Weights of a small transformer language model.
Size: 12 layers, 10 heads of 64, MLP 1728 SwiGLU.
Each number is 50 + 15 x the weight over the matrix's rms, rounded and kept within 0 to 99. Layers, rows and columns count from 0.

# up: layer 7 MLP up, 1728x640, rms 0.0703, rows 539-573, columns 128-191
# down: layer 7 MLP down (transposed), 1728x640, rms 0.0627, rows 539-573, columns 128-191
# gate: layer 7 MLP gate, 1728x640, rms 0.0679, rows 540-574, columns 128-191
up539:67 65 41 51 56 42 18 34 41 67 44 22 32 51 40 44 38 47 30 88 49 46 67 41 49 51 83 69 53 54 40 39 41 63 66 53 88 74 68 44 52 42 59 50 35 65 37 26 55 65 59 71 61 25 60 49 50 34 44 59 49 60 42 68
down539:38 41 73 71 40 58 63 53 39 46 44 63 52 22 51 28 61 36 73 76 40 38 53 42 68 44 72 76 53 40 65 38 54 62 74 54 48 48 60 58 69 73 74 61 13 19 59 51 53 65 24 73 66 22 53 54 72 40 45 27 77 32 47 55
gate540:54 33 20 40 55 58 64 53 64 58 56 29 50 60 47 58 64 60 59 60 57 68 32 57 67 60 55 76 34 76 50 60 33 55 36 55 44 58 32 44 53 66 48 47 60 63 54 51 71 52 34 41 59 70 33 73 52 38 34 32 44 67 53 69
up540:55 35 34 27 69 28 76 45 70 43 53 38 50 75 62 42 33 53 56 43 66 59 68 44 51 35 52 70 48 35 54 28 55 53 58 69 26 50 81 32 33 61 52 72 49 63 23 58 45 37 19 32 35 55 51 57 70 41 37 34 11 56 53 45
down540:40 58 64 34 54 44 65 53 62 54 59 67 50 41 54 48 60 36 37 47 61 61 45 43 46 50 19 41 61 64 67 72 48 56 50 15 58 51 32 14 56 62 63 49 55 44 49 28 55 46 37 42 64 61 39 39 40 53 61 40 74 18 34 56
gate541:32 60 34 56 74 19 37 62 29 31 59 81 31 80 59 52 48 50 56 62 58 59 56 56 58 65 33 43 36 49 33 59 20 57 33 54 30 25 54 73 46 84 54 41 55 40 31 42 80 71 48 70 69 31 62 55 61 40 47 47 54 25 30 48
up541:74 57 46 47 28 30 29 28 59 60 57 42 72 31 58 30 49 46 54 59 04 45 64 54 30 54 25 51 69 56 55 42 53 52 89 56 44 54 37 64 52 32 43 26 76 60 50 35 63 56 61 15 31 52 50 38 37 33 73 77 40 52 23 82
down541:76 53 51 49 42 64 62 62 51 09 40 62 52 46 60 49 40 19 52 40 58 48 56 65 33 28 51 46 76 64 40 00 82 42 44 62 37 82 58 25 50 56 30 53 50 75 41 70 43 49 45 30 18 49 42 57 56 45 49 39 44 75 39 26
gate542:44 57 45 46 49 35 55 43 45 66 61 55 67 14 37 59 38 42 56 48 44 62 60 49 66 45 43 54 37 43 64 72 55 33 56 59 22 23 63 51 39 40 60 59 36 33 91 73 20 30 09 38 48 30 42 52 40 60 49 59 51 23 54 39
up542:88 62 48 56 55 58 53 70 24 62 65 62 74 45 55 31 51 36 56 61 40 43 58 46 54 21 58 48 29 16 45 68 65 41 95 59 37 18 41 53 37 43 63 65 52 38 49 66 54 39 62 05 52 62 27 27 70 43 52 56 35 45 63 48
down542:72 60 54 81 16 31 24 36 46 45 63 48 72 54 58 33 37 29 56 51 67 40 36 51 54 28 71 36 45 46 51 70 64 43 64 54 63 47 41 13 21 50 70 56 75 17 34 65 59 57 60 27 39 51 59 51 55 74 33 47 40 53 71 46
gate543:25 57 37 69 62 63 23 57 38 40 66 64 45 74 41 28 38 83 33 53 53 53 47 64 63 67 92 47 31 29 49 50 69 71 99 61 43 53 47 36 28 48 26 24 40 99 49 43 49 52 29 67 66 41 26 53 75 61 59 30 75 43 62 45
up543:48 33 59 24 13 35 65 66 56 52 67 58 06 28 42 46 60 39 71 51 46 27 43 41 47 58 69 57 43 34 51 33 34 44 32 54 48 55 33 69 69 21 73 48 06 05 59 23 23 46 96 58 38 46 99 45 45 28 99 65 32 81 53 16
down543:69 32 45 62 61 51 53 29 58 67 43 65 25 12 34 42 40 47 59 32 49 70 41 54 56 61 65 69 39 49 76 43 42 17 50 30 36 54 29 72 65 65 68 67 51 66 41 35 24 46 45 54 52 47 08 50 35 51 66 29 41 69 33 54
gate544:47 29 59 36 35 48 50 51 75 65 67 45 65 77 57 56 48 42 48 47 55 60 44 42 36 43 33 46 54 46 72 41 52 33 42 43 36 57 34 65 32 37 58 53 47 26 37 77 49 39 42 56 64 60 69 36 38 52 38 53 59 54 50 59
up544:49 66 29 59 50 69 36 51 50 74 66 54 77 59 32 57 24 59 29 26 14 40 54 39 64 60 45 73 50 45 52 20 58 54 35 29 39 47 49 53 73 46 60 38 42 89 60 69 43 54 48 41 48 44 54 69 55 45 46 41 17 40 73 62
down544:50 57 70 47 58 42 35 64 74 89 42 53 68 73 52 50 30 56 26 17 58 67 47 53 54 64 65 36 39 61 46 86 42 51 43 49 61 52 48 33 31 36 43 62 55 56 38 34 22 40 54 61 02 42 60 38 80 64 37 70 28 52 47 27
gate545:44 63 33 27 34 52 95 43 36 59 51 57 51 63 45 52 49 73 30 46 74 63 28 45 37 38 60 34 64 63 61 33 90 42 75 51 27 45 54 68 52 74 33 67 56 52 73 40 59 33 43 60 41 48 58 87 58 48 45 46 47 38 50 71
up545:51 53 32 71 50 38 65 61 61 67 58 39 64 70 58 33 47 84 40 40 56 63 62 94 73 30 43 51 50 61 99 61 81 37 70 48 27 60 56 56 26 34 29 35 71 21 54 74 21 30 62 56 55 54 30 44 52 47 24 46 46 48 57 30
down545:62 51 56 58 51 67 57 65 62 50 61 36 51 13 69 56 75 59 68 37 61 30 57 45 74 65 48 19 37 18 67 41 57 43 53 62 49 56 35 54 39 53 19 28 75 72 60 70 35 19 82 62 39 51 44 68 55 70 49 10 49 63 30 62
gate546:58 40 52 29 55 56 59 42 56 64 89 59 79 58 71 30 51 48 34 43 60 51 49 26 58 41 31 86 59 57 15 53 26 43 63 70 51 38 38 26 07 41 51 39 65 45 50 38 13 75 48 84 58 47 15 31 55 52 41 48 69 51 57 51
up546:49 46 60 48 78 56 39 56 55 40 48 07 35 36 42 20 68 43 33 53 48 52 51 60 34 77 42 31 79 49 54 59 39 51 64 83 49 41 32 44 40 45 49 49 43 55 22 50 47 37 57 49 47 59 38 36 28 37 80 74 40 54 65 37
down546:27 04 50 45 62 58 61 49 63 54 40 44 15 57 64 46 63 70 51 49 36 37 49 08 37 66 37 76 55 67 63 16 65 69 52 56 36 74 81 77 49 28 52 67 48 56 39 33 44 42 38 26 56 73 43 42 45 44 63 42 44 44 68 53
gate547:51 65 53 41 34 48 33 46 37 64 33 32 46 64 48 10 75 51 70 42 40 35 30 62 26 62 05 48 45 45 25 40 57 46 26 60 46 28 60 45 31 38 26 90 85 62 44 68 68 73 49 77 73 35 75 79 46 55 00 84 49 38 55 52
up547:47 78 56 78 36 91 71 42 62 82 60 42 65 33 33 07 55 55 34 56 30 51 63 49 54 43 50 68 55 76 65 47 62 67 71 38 52 53 59 27 07 54 34 81 46 27 50 60 34 53 50 61 62 47 57 48 57 57 44 11 40 39 47 61
down547:57 44 72 49 22 43 66 32 44 57 82 31 59 59 60 31 29 11 52 22 42 66 56 43 42 46 35 76 39 71 26 44 49 40 44 35 79 70 32 81 35 60 27 74 46 32 40 57 46 44 36 27 59 43 46 36 59 40 65 55 36 59 27 88
gate548:70 53 51 37 18 50 21 65 28 52 38 36 75 42 57 48 36 69 61 59 40 42 23 61 53 69 48 46 69 66 37 37 58 36 66 63 52 67 56 62 56 33 51 35 73 54 35 69 11 55 46 77 45 40 48 33 32 73 45 51 27 46 80 37
up548:41 50 80 55 57 42 58 56 56 27 64 60 54 14 43 59 70 25 54 42 64 30 45 50 37 75 40 36 69 59 73 29 44 32 41 62 34 39 53 48 55 36 43 48 38 43 35 60 60 59 67 41 53 22 53 39 44 56 83 52 70 48 62 29
down548:63 54 38 41 37 52 46 38 32 50 51 92 53 19 50 52 52 60 18 47 59 20 53 65 48 30 58 39 50 51 43 61 27 46 53 63 43 36 18 37 22 47 19 65 46 26 27 68 49 63 52 29 69 36 59 42 34 42 52 43 60 37 39 47
gate549:74 42 51 51 42 36 45 38 43 85 47 58 83 22 20 41 41 37 53 61 45 55 49 51 62 13 68 25 75 45 44 73 37 49 57 60 68 61 10 66 48 35 31 51 43 54 30 41 58 53 34 59 24 67 53 25 21 28 40 52 69 56 64 41
up549:69 24 44 63 53 37 29 55 45 65 29 42 39 49 23 56 43 52 44 43 48 67 35 86 58 57 61 49 44 34 48 51 50 25 68 52 55 07 40 55 62 31 44 64 48 47 50 56 57 61 64 07 30 64 39 45 60 38 44 58 41 38 86 35
down549:61 77 33 07 47 46 33 40 67 14 59 48 67 38 61 51 61 54 27 63 56 51 62 46 59 03 61 63 77 41 59 62 55 53 43 56 43 43 61 46 47 50 47 37 65 56 55 43 43 61 60 54 59 26 16 42 49 42 50 37 60 41 38 62
gate550:55 62 32 67 29 44 35 53 33 45 65 31 49 75 34 70 42 55 45 45 56 74 40 47 60 34 47 30 37 69 63 68 50 33 45 17 52 32 34 48 77 54 41 22 52 52 77 72 45 39 42 55 29 55 65 18 35 51 43 43 53 45 63 44
up550:41 30 74 34 54 51 42 74 45 32 55 56 46 85 35 48 28 46 47 45 72 50 54 50 42 25 38 48 37 59 46 62 17 39 35 46 36 61 46 35 82 37 66 57 58 58 40 65 64 40 46 50 60 52 56 56 71 63 91 35 35 57 70 61
down550:56 06 64 12 66 41 78 48 46 52 66 29 69 73 57 37 53 40 50 59 58 40 31 42 51 50 63 57 47 55 52 61 08 37 44 40 40 65 46 44 40 41 45 60 29 35 61 37 80 43 52 75 64 40 40 54 39 62 61 55 48 30 74 40
gate551:39 47 55 33 34 66 38 44 27 53 60 49 56 54 61 51 37 37 50 56 39 54 54 41 69 50 37 49 44 35 30 82 68 68 71 83 90 40 44 61 27 76 52 43 46 38 80 55 64 42 74 63 26 61 40 63 59 49 47 62 26 55 78 26
up551:38 37 58 62 60 27 31 66 37 71 18 39 51 73 88 47 46 23 30 64 81 41 53 53 39 59 43 33 44 67 69 34 44 40 29 28 39 56 67 79 16 38 50 57 52 38 16 58 62 45 33 39 47 52 52 81 59 75 52 79 51 18 46 50
down551:53 43 63 42 52 51 53 54 35 53 57 65 44 53 55 82 61 46 34 26 28 40 40 66 13 60 17 41 52 73 77 16 32 61 37 32 42 69 52 45 34 47 53 55 48 44 29 53 48 24 63 58 31 65 55 64 49 65 57 70 48 65 63 57
gate552:54 45 61 43 31 30 51 70 59 29 67 65 42 02 62 29 59 68 64 37 30 54 55 47 62 44 38 53 40 30 65 76 39 65 30 54 53 45 53 50 31 29 78 47 19 51 62 50 28 55 70 48 36 42 45 32 40 54 27 70 54 84 48 57
up552:60 53 42 47 37 47 47 53 37 42 55 99 52 67 72 00 56 52 64 51 70 49 53 53 45 51 21 71 20 71 19 52 50 63 49 71 62 44 29 60 55 46 38 46 40 77 47 66 50 63 45 52 31 59 27 18 22 40 41 35 52 48 58 63
down552:51 51 26 14 20 61 32 12 33 65 34 36 28 50 72 57 23 70 43 63 58 52 48 65 79 72 34 77 46 55 60 60 47 41 72 62 46 76 44 30 25 46 41 55 70 61 41 50 53 52 50 35 69 72 28 48 60 28 65 64 49 58 20 30
gate553:51 26 19 46 39 62 64 51 87 54 61 43 44 69 50 84 34 40 15 56 59 40 48 40 46 44 69 41 60 76 45 53 52 60 56 66 58 66 70 62 47 51 40 56 41 62 66 46 65 40 30 47 65 61 52 83 43 34 68 64 39 65 58 62
up553:61 74 70 36 52 43 34 28 60 55 58 57 38 53 36 50 45 55 46 56 34 52 47 57 54 26 26 43 40 77 54 57 52 37 54 46 41 45 39 64 69 33 29 59 59 49 53 86 33 54 30 69 49 60 45 56 80 79 49 54 39 76 40 34
down553:29 49 52 50 60 58 66 57 72 37 66 49 60 44 50 48 63 42 38 68 48 40 50 51 41 43 66 50 40 57 75 25 72 76 68 48 62 43 26 58 39 42 59 56 48 66 66 53 72 72 63 81 62 26 66 51 46 00 17 71 33 28 58 40
gate554:50 63 71 27 50 59 42 44 46 32 39 39 54 22 57 56 52 45 59 65 66 58 47 57 86 22 87 45 62 69 45 53 04 54 67 71 86 31 46 28 39 94 43 50 64 55 52 46 29 69 55 70 38 30 40 58 47 46 63 66 55 52 55 21
up554:72 52 36 55 43 63 42 53 74 54 36 76 47 47 55 61 78 41 46 56 36 42 83 53 44 66 43 25 39 66 69 44 49 54 18 33 35 42 50 67 63 72 58 30 76 33 60 59 52 41 31 50 43 48 55 50 77 67 52 15 61 32 40 23
down554:52 54 29 31 52 49 28 73 44 40 46 44 23 36 61 75 51 58 51 36 34 67 56 58 71 52 59 45 45 32 68 26 33 48 07 20 46 17 52 47 37 34 32 49 46 63 54 57 44 16 43 53 35 54 49 28 57 53 38 44 88 65 51 57
gate555:27 40 59 35 48 52 61 37 57 29 31 19 64 73 28 48 47 43 61 51 54 21 42 70 39 61 51 34 51 49 54 35 65 74 40 47 48 44 57 50 66 52 51 43 37 60 52 41 48 45 58 39 58 54 68 55 59 56 76 49 40 57 51 55
up555:54 43 44 47 58 69 50 60 24 55 38 84 43 44 46 61 28 54 22 60 42 70 93 52 62 38 53 35 59 53 39 27 48 54 44 72 62 44 35 45 62 43 54 26 29 57 50 44 51 22 39 55 58 35 38 56 42 51 33 48 56 42 35 62
down555:41 24 48 58 59 58 45 52 51 31 70 70 56 52 41 29 78 23 61 48 56 69 36 58 40 57 47 38 51 61 74 58 43 65 57 43 36 56 36 45 33 65 60 29 59 50 59 20 48 48 52 44 55 55 53 25 70 29 41 64 41 35 41 46
gate556:38 60 78 44 54 35 31 36 97 37 64 35 29 38 14 46 51 47 32 44 51 49 57 69 71 33 22 57 67 37 36 54 64 57 47 33 44 52 63 65 76 43 65 71 56 44 32 44 25 59 48 72 23 25 44 79 47 31 62 46 53 49 67 68
up556:66 44 52 41 83 84 48 37 65 36 53 65 65 46 37 45 49 56 31 51 61 47 58 69 37 46 46 58 43 43 40 62 23 43 65 38 58 46 58 56 64 62 20 46 56 34 45 49 44 49 50 59 29 41 73 62 61 48 51 49 42 66 43 50
down556:50 36 19 58 67 55 55 26 30 64 71 50 59 57 35 61 63 62 58 53 34 75 39 22 69 58 40 43 32 67 18 57 42 37 66 48 49 67 46 58 24 63 59 53 54 54 51 51 42 51 68 66 70 46 41 38 62 60 67 60 36 52 29 46
gate557:25 54 63 48 73 48 47 56 57 60 29 80 51 53 65 63 46 41 34 63 81 78 59 60 33 23 69 28 45 68 50 61 62 79 61 67 70 29 63 49 37 86 51 25 44 52 67 49 72 51 44 62 56 35 40 38 43 55 55 31 58 39 58 45
up557:49 06 12 42 64 63 35 70 60 40 48 52 59 37 62 76 52 37 46 45 49 69 56 42 66 18 65 33 56 66 50 70 48 17 62 50 71 56 44 94 54 34 50 46 78 58 65 25 54 47 21 39 57 39 74 43 44 48 42 53 40 22 60 48
down557:30 49 31 25 60 43 75 47 30 38 76 40 29 52 16 50 41 59 71 37 36 36 43 66 57 41 79 50 54 58 39 58 70 48 65 59 18 44 49 54 59 49 56 57 30 30 52 50 40 44 67 49 45 45 57 51 36 59 69 59 78 39 63 67
gate558:63 40 42 74 50 37 60 43 55 41 47 39 46 54 65 61 37 59 54 56 60 63 50 41 73 40 84 60 47 63 65 51 51 25 33 55 34 46 54 57 35 52 55 47 49 55 25 50 47 48 23 43 54 39 61 50 44 73 51 43 31 67 39 44
up558:52 43 25 37 50 75 66 63 53 55 48 45 57 39 33 78 47 67 67 43 19 58 40 11 20 63 44 49 41 35 32 47 46 58 47 52 53 51 53 51 48 67 49 61 33 21 58 31 70 51 46 55 44 68 32 56 59 67 61 71 43 53 57 27
down558:66 70 49 58 81 52 35 56 48 42 51 28 60 38 58 63 44 72 26 59 58 47 20 52 70 49 28 69 29 43 57 39 61 39 54 34 54 46 31 65 48 36 61 50 33 61 45 23 36 34 04 36 59 53 20 38 50 41 63 31 28 35 49 59
gate559:65 42 39 65 74 28 30 49 30 47 69 49 51 56 46 46 53 25 63 23 58 45 63 46 46 37 30 40 36 63 79 50 60 34 45 23 36 43 85 47 36 77 58 46 54 24 49 51 55 65 55 40 48 47 58 78 51 61 15 61 59 25 54 33
up559:67 69 29 45 23 24 41 83 56 63 06 72 70 42 61 48 85 81 28 42 31 59 29 39 36 60 73 44 68 61 31 62 47 39 57 71 39 37 69 27 31 42 23 31 59 35 68 33 21 69 42 52 54 58 47 51 71 25 56 37 36 50 58 48
down559:78 62 28 45 60 59 48 66 25 39 49 71 43 32 74 78 69 52 52 32 49 47 78 77 53 48 50 36 36 64 24 53 41 43 47 66 45 44 60 32 64 68 42 58 75 28 61 48 63 52 27 63 51 88 64 54 61 24 99 48 49 54 63 47
gate560:42 42 30 73 31 39 25 39 48 62 77 66 38 99 66 53 44 41 71 56 27 64 54 41 38 68 28 74 41 40 35 40 45 40 30 69 69 75 54 91 54 24 31 55 29 36 44 29 75 45 55 60 47 37 32 17 35 53 41 59 83 40 41 74
up560:60 54 41 51 56 42 65 07 26 43 49 67 53 48 50 14 40 28 46 41 43 52 99 49 74 99 60 55 22 72 45 03 55 59 52 44 74 66 33 70 48 57 43 22 49 31 64 61 62 62 81 33 36 38 42 29 57 52 68 38 28 27 25 35
down560:74 37 46 41 62 55 47 63 28 48 35 67 57 48 65 34 39 36 59 63 47 73 52 32 39 21 42 58 56 49 39 45 54 44 40 56 54 56 61 44 58 43 46 70 50 50 25 36 39 44 44 67 43 42 39 34 41 66 58 27 51 48 40 48
gate561:46 12 71 61 47 47 43 76 62 47 65 53 22 65 44 36 55 53 50 59 60 68 39 47 38 59 53 68 47 55 30 35 59 66 62 57 43 60 48 51 24 66 82 37 48 51 85 44 27 37 53 23 41 49 47 22 50 53 43 57 67 45 69 42
up561:37 46 45 50 80 26 65 65 63 38 42 75 53 51 29 05 43 35 47 29 35 35 45 55 45 74 30 36 76 76 39 68 40 63 54 60 56 63 63 70 22 46 66 44 50 54 48 18 55 62 45 49 62 37 59 65 44 53 13 52 32 54 52 65
down561:61 61 55 32 58 45 23 56 32 57 50 69 65 63 42 30 41 30 43 41 60 47 66 57 60 54 40 73 52 49 60 55 46 62 16 52 22 43 48 37 57 50 66 89 66 55 48 23 59 37 80 67 64 46 68 40 57 38 71 79 42 35 59 73
gate562:34 51 65 39 30 47 56 33 61 35 27 42 43 40 52 35 38 65 41 66 51 32 41 45 53 62 79 64 55 56 43 25 42 69 45 38 69 46 60 43 46 34 55 66 40 55 57 71 71 59 29 58 16 43 59 35 50 81 59 27 45 53 41 31
up562:46 41 51 36 70 46 26 40 63 49 39 57 29 67 45 57 66 29 37 41 72 55 37 67 76 55 64 55 23 65 62 53 80 40 17 38 42 56 44 36 44 52 58 57 52 35 44 63 55 45 40 51 49 45 48 55 37 37 59 69 42 10 45 45
down562:48 54 43 75 58 56 45 61 57 26 86 40 72 39 51 25 62 59 27 32 42 37 55 72 52 64 55 66 53 42 50 57 54 15 53 22 57 31 73 72 28 48 42 37 74 49 36 21 30 40 64 36 47 66 56 63 20 35 70 40 50 67 28 23
gate563:45 64 23 63 57 29 59 54 48 83 40 30 26 23 55 43 59 18 48 74 62 39 68 45 59 43 56 24 26 46 45 40 60 60 55 68 22 41 47 54 60 43 67 38 49 59 66 43 44 52 53 61 56 42 47 36 50 41 38 59 50 56 80 49
up563:52 48 39 15 39 56 26 37 59 82 55 46 60 54 60 30 57 42 55 38 38 39 32 54 58 56 57 12 42 58 60 37 62 55 49 54 56 47 52 50 57 57 67 34 32 61 74 56 53 42 53 53 58 48 43 54 26 32 56 39 35 64 23 57
down563:62 62 43 56 73 33 66 73 47 29 22 60 25 50 43 61 58 91 51 56 74 58 46 39 39 71 71 63 51 56 61 41 68 42 59 59 61 44 69 68 61 28 56 37 46 63 52 43 37 53 40 56 65 77 49 63 41 58 38 49 30 71 44 36
gate564:60 35 49 25 37 59 59 49 40 63 67 57 35 33 49 36 15 49 50 63 32 50 48 75 27 22 71 44 85 58 49 67 64 42 72 49 59 40 57 36 43 33 38 43 59 31 54 81 59 37 33 60 47 66 72 41 59 40 50 36 67 58 23 20
up564:43 72 46 67 71 75 41 66 45 48 70 43 69 40 58 55 74 40 60 33 58 65 46 55 75 80 31 59 50 29 52 30 35 49 49 30 39 49 35 34 45 45 53 49 87 66 40 56 76 39 54 28 65 60 65 66 42 63 37 66 57 58 43 62
down564:48 53 48 28 13 68 46 37 59 52 64 70 50 41 63 75 58 58 73 40 61 56 55 15 34 47 49 70 36 37 77 54 48 55 39 51 32 64 24 87 50 74 88 31 46 71 41 74 47 50 49 74 42 52 46 53 54 83 49 42 73 49 39 45
gate565:60 40 39 74 40 53 35 67 34 34 39 33 52 39 47 22 16 58 44 47 08 29 43 58 45 44 57 60 51 27 52 56 52 43 53 71 41 58 31 46 60 36 44 52 70 44 39 50 27 38 60 53 44 54 73 38 32 46 17 49 58 44 73 42
up565:20 59 63 47 62 54 62 56 63 49 53 71 49 51 31 64 52 53 18 65 60 56 68 39 59 62 48 54 43 37 54 60 62 64 49 27 60 44 36 27 47 62 40 48 28 32 61 32 37 61 19 59 52 34 33 38 53 45 78 65 65 35 08 40
down565:43 69 39 60 38 65 44 29 35 33 53 56 60 36 43 69 39 39 72 69 56 74 52 65 34 42 52 41 31 61 63 82 57 45 14 13 28 27 62 59 61 72 39 34 32 51 47 49 72 45 73 42 49 56 71 49 47 38 69 40 68 61 28 39
gate566:55 60 57 50 35 21 52 69 59 64 47 41 75 41 50 47 77 61 62 42 56 60 52 58 43 71 39 54 52 58 63 50 33 29 23 27 35 52 44 43 68 70 25 43 51 47 17 56 23 66 50 65 47 33 56 31 71 51 56 73 30 53 46 39
up566:47 55 57 44 49 56 62 46 55 50 41 63 21 59 51 70 41 42 64 44 53 32 55 02 42 38 41 23 52 37 49 29 47 62 86 61 66 36 17 52 34 33 64 37 40 35 44 45 61 43 64 30 70 24 31 75 59 35 17 61 63 54 62 61
down566:39 71 35 41 54 41 49 49 65 43 51 64 67 57 44 64 69 65 42 44 56 64 52 22 52 49 47 90 38 55 48 41 50 42 53 64 67 64 65 50 51 59 67 30 56 59 59 46 41 60 34 16 67 55 39 67 52 35 29 58 28 51 54 45
gate567:32 58 62 57 29 57 63 36 66 43 69 43 25 39 95 48 28 28 36 69 46 32 71 40 45 56 71 62 50 26 80 91 54 49 43 81 55 56 31 45 64 74 46 86 50 47 67 69 63 56 54 35 57 91 52 68 46 91 35 35 48 38 42 64
up567:45 34 52 55 60 47 58 42 44 20 64 54 59 40 64 50 18 53 38 40 59 48 49 37 49 75 20 41 58 53 62 47 63 31 55 14 67 75 39 41 40 83 37 77 72 52 42 57 27 25 45 27 34 45 73 62 35 52 40 45 44 31 47 41
down567:22 46 51 35 56 57 55 58 47 46 68 44 48 35 59 30 43 72 49 49 46 47 50 41 58 56 46 47 32 36 46 71 44 47 53 31 71 50 60 44 75 29 56 47 54 76 80 21 49 70 56 58 74 34 57 52 62 71 58 55 60 44 80 38
gate568:44 46 46 29 46 61 66 71 63 29 58 35 42 24 54 51 34 42 45 56 53 51 45 46 54 63 33 19 63 50 42 39 59 62 50 26 59 49 58 75 67 43 11 32 30 54 19 50 62 31 45 35 54 64 36 59 53 37 49 29 71 57 54 44
up568:62 41 38 37 56 72 65 33 37 30 74 50 39 44 36 50 51 41 28 60 22 30 71 68 22 62 30 40 53 56 68 48 53 68 44 47 43 45 68 53 67 36 36 78 31 33 39 61 50 56 64 78 57 42 60 25 52 54 58 58 66 31 57 40
down568:49 42 27 44 74 43 47 51 18 82 68 67 30 43 45 51 55 42 31 47 51 32 49 29 35 75 36 49 54 55 66 50 67 75 54 40 42 32 29 29 52 46 49 54 53 54 64 30 71 46 60 39 64 59 36 38 31 53 27 83 49 49 25 51
gate569:48 56 67 53 48 49 66 50 46 86 85 45 52 61 41 65 40 60 63 50 37 47 42 54 47 60 63 59 34 66 68 69 74 47 59 68 47 70 63 74 47 55 62 51 42 56 47 34 43 42 56 41 48 53 25 77 43 50 37 42 24 63 40 51
up569:34 40 52 46 62 68 52 61 28 43 69 66 39 60 53 58 59 30 29 59 51 72 28 51 36 69 80 56 78 65 64 28 77 68 70 54 41 42 52 52 66 48 19 50 58 53 40 39 53 49 21 55 49 26 36 39 41 52 45 50 61 47 43 57
down569:40 19 43 34 56 53 46 48 65 39 43 45 39 57 22 76 27 55 57 50 55 32 43 76 69 63 51 44 53 44 43 56 35 79 56 40 34 40 46 53 40 49 39 64 51 45 46 78 33 67 45 38 40 41 29 33 84 53 68 71 63 29 48 39
gate570:36 55 52 56 32 56 61 63 33 59 52 40 32 54 46 39 55 45 58 46 69 56 45 43 52 51 62 34 48 58 45 42 74 58 52 38 37 41 79 81 27 25 36 40 23 50 41 62 50 52 53 62 59 41 59 55 55 45 26 54 52 36 69 49
up570:52 54 43 57 56 37 41 59 64 70 16 53 51 36 56 53 72 33 33 43 40 54 61 71 40 31 72 64 23 64 74 61 34 36 26 38 53 41 12 25 58 38 61 65 49 25 28 36 74 34 31 36 38 53 33 59 75 56 56 42 45 67 71 52
down570:50 67 16 87 50 42 32 67 54 57 71 55 71 39 49 62 36 48 65 57 48 59 53 31 53 26 64 26 53 49 50 25 45 64 77 66 49 78 55 34 64 36 42 42 28 39 32 51 70 59 36 66 39 46 50 67 36 74 48 43 36 76 40 33
gate571:72 66 52 74 59 52 50 41 50 68 56 49 36 45 67 34 60 73 52 35 35 48 29 22 51 42 60 53 51 76 66 88 61 63 50 63 71 31 50 59 38 36 38 26 41 61 55 48 37 46 32 59 31 36 49 70 56 55 53 51 67 94 52 50
up571:55 53 72 55 53 50 53 35 20 63 45 36 74 52 63 38 27 68 44 54 68 51 45 34 39 48 63 40 66 47 38 28 52 50 52 23 54 12 40 82 40 42 52 71 49 45 26 50 39 60 48 67 68 64 76 31 40 71 46 52 60 71 32 52
down571:40 51 39 24 55 45 63 48 67 73 53 44 96 35 42 31 69 72 49 64 52 37 29 74 20 37 39 50 22 56 48 60 49 36 68 25 29 80 36 23 36 90 36 61 29 26 46 31 24 49 49 30 37 25 51 32 48 59 50 29 54 57 45 18
gate572:42 60 53 61 48 74 32 49 46 64 49 35 52 29 51 35 62 40 51 61 34 23 25 48 46 26 39 64 55 29 55 18 47 48 21 63 52 39 48 35 57 58 52 60 45 72 42 73 38 54 54 73 39 64 56 75 48 44 58 61 57 45 62 66
up572:28 70 66 50 51 38 52 38 30 49 45 72 58 43 63 34 55 41 47 74 38 68 56 43 59 42 44 40 48 22 67 63 55 61 33 53 60 58 55 53 66 57 43 26 45 52 66 61 68 63 55 68 59 62 57 52 36 54 49 47 53 42 46 65
down572:41 68 55 50 50 51 84 30 71 59 43 47 63 36 35 33 46 50 37 45 51 32 42 45 66 70 45 55 51 74 69 53 38 21 62 42 51 35 55 47 42 57 82 69 61 61 71 52 34 19 44 62 31 59 50 70 55 74 52 48 52 56 45 45
gate573:65 53 45 61 48 69 49 56 41 45 68 50 46 74 82 39 65 59 44 65 56 45 43 43 52 62 23 56 34 96 85 48 42 24 50 53 29 17 27 36 58 60 43 52 53 48 31 54 37 50 51 43 51 63 49 55 65 35 47 28 47 52 41 17
up573:60 23 52 74 42 68 41 54 49 61 17 57 48 43 47 47 72 39 47 32 54 56 71 64 31 47 70 60 63 48 54 17 56 59 50 49 65 54 56 53 48 55 33 57 32 51 69 43 52 27 43 48 35 54 43 44 43 43 55 53 43 45 56 55
down573:38 58 35 39 65 48 56 82 61 47 69 44 54 66 95 63 67 59 64 55 47 32 47 39 46 48 43 67 34 72 53 49 67 40 53 36 44 61 49 67 72 78 54 29 40 65 50 52 22 64 44 33 95 55 31 60 35 50 62 28 54 54 50 44
gate574:62 37 62 41 22 34 41 43 38 51 65 49 27 36 46 47 56 44 50 48 45 73 63 54 74 31 59 47 45 43 63 41 64 76 70 52 31 43 54 69 32 38 56 42 44 44 89 59 14 36 37 25 49 50 47 34 34 54 67 75 65 52 46 47